python train.py --n_layer=16 --d_model=256 --n_head=2 --n_kv_head=2 --head_dim=128 --d_mlp=1024 --vocab_size=1024 --activation="squared_relu" --norm="layernorm" --norm_place="pre" --norm_eps=1e-05 --positions="rope" --rope_base=466000.0 --rope_fraction=1.0 --qk_norm=true --attn_scale=0.0884 --bias="qkv" --tie_embeddings=false --parallel_block=false --extras=["local attention windows", "shifted keys", "gated attention", "value embeddings", "hashed n-gram embeddings", "capped logits"] --init="normal" --init_std_qkv=0.0292 --init_std_o=0.0292 --init_std_up=0.0292 --init_std_down=0.0 --optimizer="adam_variant" --lr=0.00178 --beta1=0.95 --beta2=0.95 --weight_decay=0.087 --lr_head=0.00673 --grad_clip=1.0 --warmup_steps=503 --schedule="wsd" --decay_fraction=0.665 --decay_shape="sqrt" --final_lr_fraction=0.0 --batch_tokens=[32768, 65536, 131072] --seq_len=1024 --doc_mask=true --train_tokens=629700000 --steps=9975 --dataset="wikipedia_en"
Each number is 128 + 24 x the weight over its row's rms, rounded and kept within 0 to 255. Layers, rows and columns count from 0. Numbers have three digits each. The size before them is the row's rms in percent of the matrix's.

# down: layer 13 MLP down (transposed), 1024x256, rms 0.0947, rows 590-642, columns 128-255
# up: layer 13 MLP up, 1024x256, rms 0.0989, rows 591-642, columns 128-255
down590 105:111147116047135121126170153142154119151155128178148115102122110068152145130096111121148105117133170101116128160101151118130132099089162127127151139136119149153119136149133127176161115116130133136089196155132117110122112139140114100093137104145146139156143151113096120071114137112100140133149137137129168114118120112165213122102115153096119148116125126157110108128133107105099114096094
up591 105:128122135122133107170194107124084151101097101076166141082074129062137150141157146159142157150117154103113139179112124158156131171119090083096113139129147105144147122097093151128104122151106130119081145111117132147120099132141125108127137151168127148154131081084125120117119121141138115167147113100090135115089098122125149136096176136143131150164139160152120133160164138104148086171160
down591 094:147127102105105118128132144145068101087134114117098128114138096117113160123143157142133144137119132132140107104147116121122116152104151163162139163094131108147151159150129134082103128131133167130165080189135123151118149156160110103131113167135148110139146127123107089111102126133136099172131091098119142115128126120115115087167165109170163137125121131136125127140167115131137129124076
up592 101:144151124156154154127145143122106098113141092145131150129110162101148156091124144118135172178130161110103151157123146110139108126121141107081138142097165148112125140092069102164127085130104154154109098109158126167154130103145171118117118131193121105148137119110072104110168171141113176119134128156108164123130110147151103095130154101100122153148137121138145099075154142162120148109146
down592 098:166145138131124143115120098146144091106120152117111142144145115157118132103130093134098180122124127112115105147158140119117143134136177114134147133148158151125119149065162104109182089147134117088113105120080147121143115094123155123134140106110131107123084126184135141125129058161097147094117154110109105132102131123106135124126052148127134123147099117180127133150086176113086145147116
up593 098:149135108138145081118095115135116105162112123151152115124149080148136105138127130132114121105136150127137116126101139132148119121133096095129157128202114190120112144150134170114108163161169088153096117128097129142154144135107121118116165136153142102131144157140137132071109102127144134140084155111103127127117140139131176140116157108120103166118104185143163107086163135085105121104139
down593 098:123085094149109131103101113109147153098129143141117119174146121131099135138147144112111134112125183126067133123125144107102130169104137144132129129149145179084163130169184123130099134151145128182148140215102120122112138158129132134113132111133132141106119174158117138086107127127155133107130146098139138101113122129138130124114127155147159154131097114114101118096181109121105140168110
up594 104:133144105138131166112145143130155135087128156075128114090121079124155126143103133145140136139116112094170107150134138142151147098106122127086155148094158154102150100124142121137167080143142101142150105122118126128104076074119102131103155146138103153098138112118157091142117150067102120186110078139094168167089127118141121140155140119096104136182125147096138132153116115123118144092117
down594 105:097080136146161133089116123147129177148137108121162182155124122145103141139141133133160087124180154130128139101148120147160115112117134139139081168125134084156117157140154089150153153102101127110138144135136097126146153174144107126112120152126117100099181129126145098070112118132116163147121120132122102117114157100137120085146126108142112106121113114122103185166126143141138111165155
up595 092:116155139142125139120136154158133093102129142158158121133163203104175104136152132132144140121135111090164160168148130131131116117165131152075131129113151144129161125162144133155143152153136117105121118121117124124135086145160089135111122082117130148134156145134160161168141114135143126124113087083099111130118142148125146136101136114127137167085109122061137154140105127091155146074123
down595 092:099139146113093119142138121140115120110129146112112111071102152150090151140095170141139122140111137148139129166128082112147155128114098107136177117105131133154160163118112095127119128100132117146124124112132119094113161088083133086101124126165111145127114174145111113112127167104138105118098105155120110121149135161119153162134114115182164130124119135143103139133094119115115102138169
up596 098:133090122120166111150096114174180134115143157122127108160159130138167142162139070080175123150158075116127110117107098115156100175143119156085146102181118091120171134135069162165101154138150116126151142099146140146135126096084111157100152088139121117155129128167131111090176108099098163134106122100136155127102147132119152090127161156161111140131149124117117132133138119124119098140127
down596 101:158081128149102115122099075125144161089126101126145155155140135096085146133134127100151126100155153139140133126162134134130085145112149129083116160119141080137149127115135131156122123100103127121112101131142090130091121138126136118097146117132125124125193155086117110124141136148079136136129140071124142151163141124136087146156149130096151141166114078132129132134102146132153068190160
up597 101:176127067167125125110142135142113179096106166104100140107147124108144139166134113125106116113142112168141160120156151151152129089141147124125164140121159132131102127114126143095111112153137156110135159114106113166130098117140110150091160135134078110134144141150142133085104184133108119162110119121097097126105163136124130121157130138084116118139122159139130132120138160163125148146125
down597 103:137122137098139083104159086125177114114138134120125089146115156140147142107116170116147145178131147132106125208127119199141153148120118137150120090160137098059124102100102168136120127145114148093128134077128102114149148122135082118140108124129119112136113151122157130131120128136164125128115137124148131116103146136139115134081115123138125131154113145114145142145157149146132123170088
up598 099:093130130120161140133106123152134100143105115132088097129194160087186149100142053154111077126129082131161115111136122124143128126148101100106153122162103088163134051090119155122108099108129141126123162113099102082122113136156122096121157120130136083121137132139174099088129118101085155165135112124071120140121142121151109118116112106104114098120134158130125138148190111144124114178140
down598 096:119151115111118115083104096096115142101171125132143141162151087128134132152094125149115173151101161105099088145143115141124100087103134112123145122093152109128072161178142091114122142152120122106106119182160144108157136080163148125118118165143134147145155136160178138128135163153113122121105127117148174143149170133126165180073113124141098124120169136155134121116112146124114166120093
up599 097:175146111111092118142137164120096116176100135102131152079114141104136144119110148138116136150127105119098158136138097124157134175094092134127131148095096167128141123120134126148126148137155152150106119123176176140113140087130110161134161120145160123128147121129108122102154179095111171079158108153069099136122104149103152108082101102104110109163159136118122125094173118109118101091125
down599 100:099103115114175172138069155129117105124126118131170112179132063117122150133114125144150134149140147149118103164146076140124117095125134145153165132124156134095137109112127106131130151125123173127140136146133142149119165099077142131126127099123162075094089126117096145105144129140127126131092139138174101135138097108135122146145095143089123127110128191132130123108148181132148161177093
up600 102:115186129142120116140127095170165182136143091140111122105147138115116138091146133115112125085111135144118129141132106122149140158045107115126123140168149137076151106075149102132145142101172153136095117107132186108127173143091165132118135121113131134145141087101138155147112150131129135136087122137159098102089171144094171134115128102124153125179150141099132144103142141116138117112139
down600 102:131109104138123127144124117067191144114091166141132124063122121122140124109134135120126123120111161136080174109104126142105156069144134113189090103131132127128119161120118154117154087134113103115143113107113120110093158122168133128105148140103135128147138145136117155134123114101133127105097177153143129123175126140152142093158151146088138180145151126098113121120095109127198123151127
up601 104:116114103105157129121125125146098125115131148110174193106096089131121109096145139121132091186122127137126100130162157090158123119140094116139156156130143139126143148148146128103150101113127117135145108116139119119149151100128103154125104126124116101118142121122144108090102119099132141143127117131112110123105090139145110105165129134084142101184127135121110130119185087159152135148146
down601 105:167123125094135138094143122121116124118116128141117092118155102080168142114148148121089106120115091128110123110125139109146135180125149094093136153135127142121112121146130146169101099125114104093125129141121094151156127121146105152177119153125158134136167135142131106102093106132102103151119179106102155130099142161113146127136086111104130087138154092144163146101183161184131155162140
up602 090:110099096177162125119119122176112135136101151088113153134121155128135131153129138102147131156139150188154133110137128133175089138171126124120144140100130114146154140051146156101139154120121105131121115132078147145113113167150113091139145131122091114111092099071115109105144139145105145165122119127142135128151134155125110096118142081130075102112136155110158138149108152124121103139126
down602 093:095133106112097094166127172113104115105178131098134129142141120112125155130124110115101115065120120133083124096107143152131134138090119118094136155136129172146138157187096109131148145104103163183103115209149138150137090123141088164111152125135129143134096098084128167164128128146160122158119131131124097123101105128139172104141078134117132133156109113139094158113130107121104115085132
up603 097:139109149126124107120170154127153092137149060151112131073117133144139145100083137119126130136155150107113137143121146164168143137154080069133130131140126079141142111117103170148111129161157105107098152116132117129135132096116133115147120151136107161130106107082120099133147126105131128151093129139129114107106161148131139117140121119168121120112144143119145176115097140118145097106124
down603 098:124122086104165103123155122113163147127189079138135149116115156166140131068124076137172160129150142118085107130139122151143102173137127145107125124121130120166148150191102105122099078137081054123107099163125156084121101133145151072107134166161155141099112155087114128111121155103168114112143136150126135130139086127142111148126133155134136136133118173081138131173107113180126105123147
up604 085:136142129150116141112114112196123120130106112121107131138122138131147105155154133144130113149153155117141114112150161125113147116143099138139106134079172103120146128103124137132094146125133119081149130148119201065080129142114136093149146103146108101112085111135085134133145105138167172121132118119119151158090104115153114130152124096126147082154098123151123066101111102141115142108122
down604 087:101148188094115148155119113102062102150139152159128109144132110157110169142143102114153099109109125114108108161124112146138118158076144087098142115155098157159098134130111113134145057121144121143111126145142121129153102124111114094131155091159168127157159149130081109132135140147135119147096122127132116096176087156105152094086119137150120148111147103141180126163140125150163138136164
up605 094:097131126135177113147126140150122124149170117127133157153128140124171132110124101112163125122179090085161128122126094144111128113161153124157129124136139107102126185100122144164094085124115113100151148086153164122123114130152173149109124117097132106131106099141106131149119172137126175116144117082120129099165140122145090113094166126151080117101147127131144132145112144118147130106134
down605 096:081135116086142155125158144132111133140129135075120138110109117094107153130107120117087144109104134129120139142163152153149194103105147117158102132103128139145124171120172143125123127113134107130143080134152123137098135174149126124132102128144128089146128137078084087145112129139142147117123119133076107084120122091147127115148160135165144086097107131175140148136130181153104109133138
up606 115:120136112072092117156125142157109094111154142104122148126137136124145099115121159126168131129136116106134152151119122153144096156060086088109115103110135173136142150128138121123156114139103115119095071126133134158157131125101125143149125104158136166147076098156132126097138197123123132132140162099137135147150106123123173099084108136123088132152098147093126120111157149163081093115127
down606 113:145102135122129123108144132127089158140136092130114092149110129167134090139102162121152160110166131096104130133139099157121156093117139118150109159159111116122088107127186160111120132146124132132104144122163130158116123126085060121158142115128157149144162119164089138084116125117126106150117116193148145114106121146125143101102109092098175138123121074140081114141106120116163174115161
up607 098:198125128142106111117134143103151096134100095083117104113117151155183138101129075135123123140093139122156156129124145134124104141147107105139140115136147082137120100140116176167143122117142104105135110089127125108118131132137188180076108118126119073144134115148152126120098109119138161098146120097141150111113111124135108147137151122138096131106152134110083158135135153095142139151133
down607 100:144099129141139125072157099126080131129131116107135088129146124088150152139102137114115163150119141149108109160105135158110121101091117139138099122142128169150104126164122137126149160128150149158177126138124123100133157126119134152124112100150114114141155120124136088122065099043157098102145120099151141150172122134138136152156112137122110127145167116140133096128118167135098084131144
up608 097:158135161150103127118110129146130116155108131101145118171168154135177171154079085150150110155097103133123182155140137116154140141115145124125107141123150110122132126151099152126102190134142107135101124114166135113070144095143086150149149123138127122092121101177129117165098098107150135131149071099118173147179134171148140102146139130136131112168139144163109131129161107110090151125191
down608 098:124114124141130130112094135106114167127146161146161150126094142121085116102146100077113113110092114126121172124151126126142164126105127129133132102133069153090127119102115128117097148107135101090140130127166105117128145148119163106102105104156109109169103121167095152127171108135133150118113090150151126125112145129110184156132161104125117103093114110146110151144102110135137126090069
up609 099:143129119141127152187081128135155094152117099134112116051154132136141123123095122175150141129131122135097126174122171142139162092123090141149114112077135128107116161091116114146180101167130108093148083122145113133127149130123152159100131129144131118145135105135193131122163151126111114139176117158101183149138124143187099146115111151119165138127178145140179107093129122129114113123192
down609 097:122131086126130135101097136070134108118139138143116118099132137064150173130134124162139138135139095180097129132108105111088117096156107111147168080170115097092163169136117093108108102145158131085137119169123129104112161150157107146119109144113112114166132153118143130134142185099107122127107157155125160113139107150128144141096080115124093134129120081157101142105147116091124163141098
up610 124:101111149126126079136081122136110097150129118141128135172152151121134121130118158153140135160118137139112104199113120137130117124123142119101114126085126133147161151104104149138186107132131122132150147122160120137143087125164100133107157139145107159150087132183138113114091135142158177112149140147143184137152152110120102170134138140107136124120121111119129100099138090121094104173107
down610 100:118080105119131102115161161133097119136147073094143120127120120131137098134146147186126195101115158139107107133108098137142113113105149113136114158108117116133129142127145103133151161134111126144119173200134127122128080138108123166148112120127068111094124093108113133146065119148151173098089116131179118167155113105133107120137123140114127154146119140138117160111116148136121146145078
up611 093:150167129155138174153117110123116118117105156132167128116153116115124097131134103152131124124126161131126147122113097121114128163105179175151138152140135134104161116122114146122136156134113088123098119129081109146124132121105145130157101131136124125072113108165098152092098139129151126108127102091124151142117149123103173146144128141074094122099101137124135128114129122099139127174103
down611 095:127179127144131153126168092165110145108085090116174108089063118096102106122138135116100128111128170129097107138145153085120146097087191159146131148123136156148136167089132088133116102132090131148090126170126148130163121145115149126150096111115123138137157135147120163147144161130143150121143117152157144124144159173132079136145122150146144113124098067142138116113111113139157079144127
up612 097:141091134097160116149103158089070144162151105106138118129160151139155160149139119125136127160096143124109128116144121121153118123123099097106141114132162108103146115111116155134171179151233107147095110129105162137123136117134128151131122149152084103143115132108152130128169101133130185092104142140133108128160073151146131110128128161108117107125162140094140113116155119063106065096141
down612 099:106132149117154133159124136133123142078107120141146133158120143115139116127129109113117123130119113124146141101122111072145093146152137126107085117096151085115110120103176111128123165124134165129139097107151118110096166134103123139142119145137102114166148151111149111116151124082080154108122116171145112104121123142152138147136155129098100173130148138149105169122118159128163143130093
up613 101:163093148087116115121126147174138124126131169156086087079124144139139123116123129154181125093143119153123116110133106123144130135131165135121116117124094155066163154148143146150117119112147156115131125101127098114131126158093159172117142102142096109134126108117121117115097149070127105114111147102161140096117136120105149118148125111145130117147119184122159139121148108179132146101154
down613 105:111126111108094143124116092144114162087146112131129136129116142104115133102175119137142176127166093118129148146110088161122151127110103109104084103102157124199134174110145126166114129150118172098106131033135146140158131156122178135111134155091140087134130104126109134103142098165106117107146146134093124155102133119143141140143116138109144108139128114125110099135104105103132115145126
up614 099:149125142116177085139121090184118103145180148112152115116158169122142105103145111138125093130174137160138136114153133126122103146132132111110128112172154111098135101153138142123114141126133075101144130103137133133131106089155165159129119125136145109142132119156138148142145115142118128106061095117071153091163142132094137103147103148131127155173097182074104099156126147112132123117116
down614 099:130130081132149132138108163137152150135109135121148084119132161134110143061133094119117053168193096146142145142157127140104139115169165136078129114140137118130113105130131155143165107160123126137142110159134111125107127132111112126153108103094118140099110159089103151124184144140118095142151153104089128093152141123135118087131123139109154130151115115145123139125142126127124131160104
up615 102:128132102119134125143147131150103123120097089098151093115187111138172155122157127150162099149106136124157158104078147099177105108134113103065151109130159146141156105083136164112106121141140109133168134118101083182082095101173135150129119147149085112127114094088127146092115193161126134106112116127096128155120102105159135141098131140112133163130170121110153130136142139132161118134130
down615 105:138120153120113118127127141154114091134141131134108128108161114124160133142107142143139117101176127160178104118149100121143163148100141113102149123166116107162097141128142159098102169135167106137146087065143109108141122078160127140160124195101087081142109104103157117102090120105147121161082141131133140113109145124147144179155126128121115068126157108120141169119129125085153139137125
up616 102:121107144145152150141153123132131127100121177092111149119144128122117116157119113157113095063180115167168123190126169154128132101126134111111106142114158120159132177154167137148151143138138140048115151104124102140137166137141126134152094136114084143141121099133163120063114130124183153157097095112127108131127165088129081171107111100096113121127149122129134135125151102092124067143121
down616 102:131123145086106128166166133124125145138143147163108150103148147127125144136105126152102106118144115066163125185118140097088123116115103108112091140138125115131096127124124126138086147165129127131102122119128121121095115076127146113131150149067133154089153133128128131083153096084115123145147122142127113162144119107132178074129141136120203103127140146141132126138159161143137122104137
up617 100:132138149116168127120106100163113079119138139141152118132127178165125141106146128118139131118153104149160154142089085113137129147131088135111138117133137133122115130117117146143091136114107104126121156117130123102103132089107146133102138089132084151110113130118121098098113115130128158096124115139139137088193132150119184108167094142131144126150152119166133106139114115136111145122114
down617 097:130131142178127129129137114115120097119143126122097161150159144117096109075139178105094152137147130136111144114132107126081134134111100142113072117151138117119131150158143175107097101080123150095133127160158126128092122137102133082121172123106127141101144127161127105145153125152141138151130148144116146082117138137133171118139073127113141129103102073147138089170113157084089133116121
up618 110:152143138178145112152195122132095145156117147124125126129129139110139092124092093131109075123110153135089161144108112121144107074103152130104111135154166149087114131128149131147114118127115136103099154103120118151160100136170159113122148089147120130144145127132105125117158193110129125139099115184148163142105127133178125131132141109115167098117142130138095112121151088145123100192144
down618 105:114115100110124110110118167107136157107109178112175133113114140121112109117107101148111101107099118092163123126127090140163142128095130136110163172129074111140094132137107093148154102122126097143124138050085181102159135118124108130144110114141144107124114130142151141132084096128133149128114163147107106119150132146109114160146094127132134091133124133120169118137125130118168090129156
up619 098:134163096129133131118117118110116150169137139062113115142104103148122154129094122183144130114135110134155137157146107148130122157084112110099151103146172148099147099081104143111123148145130112145098132117141153089136153066109115143100137133112098132103146127096148153137173159134171143119117157152132108138134148155132150167117131140122126111098122106087159110117148094135136152148169
down619 096:100154120085104105143110119083144119099102169113105146129127097148165142144138117145115133116092201126117143116161129143114147160133114097159164107117108126119136125103102153127138128169162160110113181164155134145141108150128141085156129144154182178152071158097126127132125126101124095138123111154131120118114149147114159116105169135144090140116142120109174100119127142126106184124104
up620 098:118136087149107111121090162124158114104146127109159165084170122113170178133139139123121130096159118113148157124127140156133130121125104117122111141095151116143121124096124130112142130158083097120147135127133090138138130135128135131128127124175093183125125128104172143148084121112109133156115132114116113127155174129171143108083129151081088137115122160106119141149118112094117119133127
down620 098:125175128131110094133148166121082145093098180123152177103092126129151091160123129118168132086112114168108116147126124136189095125105125135118137143129146103159108125120153166143127128145128106105102113161135188095134125128131117136117157143136087071133154136119119116110145129175113138159117126105109127122127133125101136147121123133111138103114128138121157136117184084111136120145106
up621 102:128115134127129152120106114135059133139093144165138124130131082116111134106116120111099112111159155200114108135117150154109082087140110144127126133162172112151103142157144151180131088158117126144094152111102144142169102150136134164076127140185100111139095161132111208120153159136124119147108113145146139114127122150142112158141137107127157155132159131140118121162186109132137141096111
down621 100:147130094102127124129115099110159129132163107127158139121159124117108130156125132147142135143135118107142167145149120125115129129139114118108137175157149152099103122127137123105123148130172123141113103159148177109143148140134112138141073134108139148135142159140107094092145150129163110123082101067117119096139147148118111097096106135106133155147118159111148112149162085103109138116164
up622 102:111164111186138154163132144151140157128152157103156114152117124166109100179063146139136142104147149133099104104044115150117055156117112156096115128149168119159122146153125170132125146134143068099121116111136136093108130099177148165100154116127113112093084105164118134100118118119132126136106148127101127098151154098121101165143123135145131102135130140121139117108111121152116148170117
down622 104:151126139118126129129137111126117125098147136125124136151107162132089135121170142114122186169098132089095122107139137110165123143119116121146066109151113138121090163096155112098132152109126153094119146146154119137093090088170149170148119152088136095127138083122134110157131118124138125108166157134109073093113136144129156113106077118117103150161136103161178163139143149131121130107100
up623 100:169162124128154158150154087121129114097160067101108132099133084125124146129144148132135130101123174122148109139111145148126113099105107098146110126133121140137170131110156156152097131118154137136148167115193168142127115104143122124114107119186084139115079134084151129104184137137112137122138133126120115147104126129115127139111087139127121157111126156078139115099138121129079115111144
down623 094:127105136111131121140162114101173124095112142112109104164117136150122152129139169143130115127088159100148122103106132093135137134127115155122131104141137117137128078147114146150119100085103134162125089169137121104124105141131158050088099143146095129088108182131133120123109146105080127117116182163160137160125119126132154094124147120113160165145106153124115117132110113127117077152084
up624 108:142108121179134079153130119168110149121145154106136092135154098146079080165104102099111128105119110148157118115098122147134101141093110120131135114114167145080162107130126124160188161145113102124116105116086139130093121105106127122152114128134096105153120135133140145145136133135145126142057085061149188162099104136113115134141115160166157120100115123149122148129117122108144143177134
down624 105:134139153096122135107109101161118177115129160108162106097160145118130103117122134159179126073154172119126107105122134106103065095155117109106115112151144115121100122139117127086094105163106110113146126118141128099098111124127096115156138114124117134153106115120118141156143115133145127141142099121124122099087114118119178140142083130189208100153148111146108175166142124083116139163124
up625 101:146140128110105097117147144146102106161163169111114123101137086146107142144115169104128097135127142091105113094127111133149144097106117113126185124132128136117155163119168142139147166114172133083104138121133144162158152121092136112153111156154141138170098103138136151139113164068144095093100035120155144125120102099152132089146084157076152100133133119080135113118110102146110113143105
down625 105:126147118108112126136123128140132144134162129168159128060128099108075140159121106104133107134092147100121124124125136121139121131146126106133105130079092098099085128124150118120095095168166159141102129121128107149087090123119144168154096162143159138146092107137088145102095125138091116151123091115077156131161162159124200142156192122113133123114122148166157126158107112132088129159113
up626 099:134072141152122131146110139124142113107112126160122086112142115095164099115156105117074108171157129159162124122083110158122126083081093063099158116123127145094144161137109158117125134142145131122139122118114122112104116125135101127129159103205111166144165097104162177136128098084117120122123144062149144113135119121121127117149087154145102096168148163136152114186129119119124138153134
down626 100:175132149170117143128130114155083141158146106129094107181151127157115180118149095094141119131123111140127114151178141075124122129132161143161155136115106129134127118102130139155128143110104084119093127163114113080114091141137148093131115108082156103131143151129125104152127154140160145093162135108114160140104142139123135100090121140081139088153153112151129131134146179151114100137081
up627 101:146129110168145113144123147135072136122131094127115117100113112153166118106080133130159119163092121106125118130133186121135127100154103145109117161097173117162173149149145144117118114091150086117064111119152132122164119163132134157138144141132123131103132154119134164132104154149110159197135128145115152128165104121115121122145100088122151104129100141151151127116111131160101137142142
down627 106:120111172133119137129148088161123152132148121176110126109156155118119132121101115115098129124139122116150136153137159145137127121142139121128096143120093068120124131094138115127106109150148162118135072120097149064114061139129137122147138163103134120137144115156136068132119115120119155146191143179143133150138125127094147157106143120103121110114110097072096118139089118156146178122089
up628 095:144128077135118094129112125152122104134117158148167092109148143130130106130109103116156119119162122121152147095114160137113075084089127164128148149156111142114120124143130141119144119142138119128138091129089142134124120168089120112155101157138140129117072136105105137097167141138123140124150173081158148133126115128124119085151138129139136158111113143162133096131140125077145086172122
down628 097:129135158085136122156139133142139134112083115096105149125159076129098160120119091089147126105088137190127127136090107114132147118092099178132135140131104127135148132151095104121148136128117143134130118139180109119108165125122061117100125144117116105137137175139092080153132140133119151119092118115130156099117152116140136159136173109160154138127118086153145096141143146117128119108135
up629 106:178130108152101111117113097140163087121169146150113114133135169132144112140125117183121131147165096136125129129087165129181123130098146151115166129148133124131127124131117143142131135135130131143144130118129145096128144151152166173095119119138122115109135109139098124112139128128117121157080126133143108170172091139122102102096094125144135143153147155133140104111129130123082189135119
down629 105:132118110133133088137128147087119152139098114181121148100135112119112164092129142164092169096112114117116141127141138141146130109150098103098088130117115103129160125135124107164094118113106159148168114134154140095137136110157137138098112160119155129136137112129109133174122155120138144118119144121145164071129121095143108134091142151120144133123123146142149100156077103140124089131153
up630 102:148133140152114140136131099123127109126166175082116172135177156105088132103143127146163107131145136142085120119086086096148125143084139113096141109115161089130176173139151155119119125151153134133128135130126113164090151125085115124105157116142142133138128117129121127129157102136094169149154116130101091154107108159154121098131134100118168159147121135092124138083153075129104073104130
down630 102:124111135061117135151147146128140146137115077111091108109159119129113144158149137137112124143159129097159130162116157116110128102138110129188120162103110168120117069116115120139100129165149119113118111148167128128126135190116132124135108137111124110109126124118168097159106112100138093151090120139134145134139105140129148150101133117107112127145189112146122119100128090137127178119066
up631 113:112148089148141112165092122136132088096120155109110108096126160094138164128134097178119139127147133159145122111081188150117114128132140118104125130100109130110201156132105124137137123147119123123110105126159145111128127083152125152137143100136119149098125121143118114157136185124087152094124100169142159128123107129125124154135123106124119110139143119155097068102136103112079160120113
down631 104:095173132061149147138121127109130116135118142145117141162151115107130129117133112133097127124113131126160118114091125112088110142125167105096064131106113125120106133126131081119177195094116109165161122225158135126125084131153100104156119168143126136157120127145133157133134139091147118139145100125137110119141151141107122122138134117136109111144121091109128149117142125153123149108152
up632 096:112157100153157139137105183134123139135158120136090167107093112069141149170100118143124172128157079079155099135131156132115088141137175136118143138102160144123115140120133120131153136129129111141126128115133171147098122151087125148104111138126101087082117121115107135092155185142088136152132112140065113137153124125140153158111141094129131090128130149136138160108126130113090151122178
down632 095:139111140162117115167112085104134171118135122104134120153150107139087123154101137122131126101080123133108117146137127129164119087106138142103114123125138172138124138117088150152136133134130130092136125144084170146101076155163107172143132114152171109109172165100133125111114158136147185104186090094153174097141107123150129156147150116170138106093122153163096121159137136146092131122141
up633 103:127118075172120128115146128102104138112147141109092131114108116122170167113078143116162097139111102106144146100116134107148121111098126133135148107146133136101114095137118115151130090149134121129096086111120172144091113088111095163124128154130144177106115125149098106137100159106098098132111163168161151134140086138118176159087131117098122111127124135138157101117131078122139164156135
down633 103:103130130155140156122147106143128111112119105108143140156112121151147124154147128130143114099125085134158132124154103143108133145128122113134128145127116150125076130131159097107120132125173106103112077129100101116129175167120153160106104194130156123111147108094092118058150149134119080147134139166153162105119149174070140087133122117139108131157130097116124116181131134166121141140173
up634 098:132145130102130083110122087135082084140095126118148092127130108098122139166128130113149103120121123117190112133100100174125115079115135113107138145141130176168115147144163177113137107170177132085152110103127109117111120079132143097146123121132110137186150143152142139121071176128124120157117108138140116170088177119107089128126138116150161123092099149150147134164120082095097135116111
down634 100:156114137150049137170132120164124110158163105093109143144117162130083127103076169120100131172132091123113092133160120128098136126141093103137111116101151152146117121116155177102132139123172142117127105161114064117102109139153128160124137131091124104137173117132122101157130137128149131114136090105116152154145125075098129136163127115135105116157177112127142140150161135128127151103143
up635 110:128168114152118120129112112109095110104193173143145110135148110114136115106145148157156115131132142130146124129126160119151119166091062098147163142157170149119140180124098149147115141148128114153121112134121135098151134165105116131109134123139140145135104102169113146147129151109126134119088127110138142133158099140071143098123172154137156144158098150070188130083109142130110076120119
down635 108:176130146119127074082144150139138174111148114083151083153091124125151148138140135116132169117106145117111092103135143136149128119120127102161108119106115181154168158096169129153114130113118193145190128098145111080127126148148169128153137117117110099128120148163154114101105129118144118084119130118146151082113122157140147152105131128121180130152127173128140144128108114116112115164114
up636 099:154195133106115070119148124146133146134160160118101153135128132140152135114091143113164136147172104144163140137129093116123102158112133116132147163143138118118134115149073148170100114143120156097117113130144144157177096124136138157139133134107136125128109129137090162139109145154143098159152144093155156121124113094119108090108099095111115089094141162100140132116142131110106142147109
down636 099:125154101115091132113131112113110101121166142125119129149132130116139085143136128173135130088129115124134104157169114149169132101109143117089125137126125143122154141161101111136117132087087151126127142096135129153141130195124121127121076181152139124166157141177140131128101110108093118131162130100138126100147155166113100100120105115144121164099156134134110187137111152143130157134134
up637 101:163133118117139132133130099115140118130170134151131178090100148136117129159141128169165130174104140166129147140127141125170128107123076104123181139124130139083113116108105170110126114131166140152117105113153170100119125080111080100062141149149083125155133129139137129132164104094174155140132123119102124145104111150092124131125149153108128153135104126090131145122113158116136074149118
down637 100:124149085157136137106147122101164130140125130132136139124080113157120133141132164163132124118117164094097126100113128132133154140159086181148110166094092182133096125101114146172119119132137168144138074217098119092151140149151133132133120144136154129173113174078158105142148109105072119151128108114124114142133098102137145115164130126122171115152094187151133146189133097132118153160164
up638 103:151146115096143143104099162113089121133139131144134157118097082095128091090156119164142163126131129086163096135148181147144097143114133091134160129082141174147157145102105135097100123116115096143141101113142139171142128141103114108131167139142119101188106150130134134104139144072126149137125153087127125175174137112138141113122125093109143134120133141102188105143148133150123126086144
down638 104:139085100123104112118117085144139106110122139105164095166125113100158127110160136122144130165156173160099176131144162152148091115131098114159129104175119146139134109114121147151065085143125104123179065158134129137122186098142142101113166166112160152150104160116099100138143119163140113120140137113117073120144145143159124096132138125120165116100125092144124128140109107116127125176112
up639 087:107147141117100074123105148127149131117152093125168099144138140170145139124117133161166130105097107132121139085119167149160140139130158152137138164112136081155120104125079123088121118126115085126130119124102121134150170123122097153096157079119135171108120102130126133150163116200094105137064144139126124132109112161136125120146155130150128161155121131133127152149124117104096084176171
down639 092:156128163127128137141119117135093083137143141117095161121116109150098135160105118145083129154132150138141130114131104113129112089081120100118151125155126134132106123131145199108106125136166114126139151102176083127124130105124165124123118155125120122144181104149137111138106140126119195143109133150127184108114143128172134140097152117123084131116074139108090101160150100160095129149139
up640 099:113121099123107134121119123132143133088145102159167141083126142140139127145142089089121103125135164107140128125153136152113137118091122134132090145128127177105124127122119131111118126167146109101164128109144070096098113181131136113095095102142062168117168111164138125141139137177080109164100103125111134134137136115166115118123144106101090103108164133148112106131126073161161122099107
down640 102:117117156152160134146123110129123122200105146110149111154125079115137129081164184161137138113113165125119150090103108125119109132137162151135129156064112122107132120106145109098082095100139130111118141162152136133119186131158090154172121135132112130138177124086123098152107118126102106168106115154154078151155140172126148109105107092098129139135159103124104147087142147154127159171135
up641 093:129127145113147171156162107159115098167101150095122170117123135187147137162102103119123139102129128215146107125156158181119071099135123121121158112149130088109116117122108148167122107128137137093135127085126105100154120154133115144123139118135111128146132137140143107126098125146106172160121144073132107073114150123147111107115158128146117120114169109082113165150144141121124148124139
down641 098:067080083157159075137148122114132132126135128161077171122151134122169146138116161118121143111091113141142116127111140148152136113155144099133148108084136143137143162080131134155112121075109109141136117252134147099107097143145118124115115169142136111127146167152118113147132096101138161105162133115142112149111124107119143148123172152116149157127101133109139125136115139147133169146111
up642 102:090142110122125119139082144117107144123144107110122124157120084060139146142116126157161155136100134144187153140159152116106101092133116142124139140128125106058145111103096127104153108137128146109134123129082136118174157109173155171080146095101132109140111108096149165105132115112119147102149103119143123147148103162147160135123135111106151138105155117124150106151149129150129157144150
down642 108:125143133101124140120140147079110078069137117121150121126120129104122150136139148154160150134146138138095093127095121138105157084125140119110118155099130126139148132146168087092091101074136144125127149192170128107142104128159122156141120117135159158117093149100139150155080132153130133165145167143136106153152146128114102122104139151128156151168111138115077105096154101175110122127089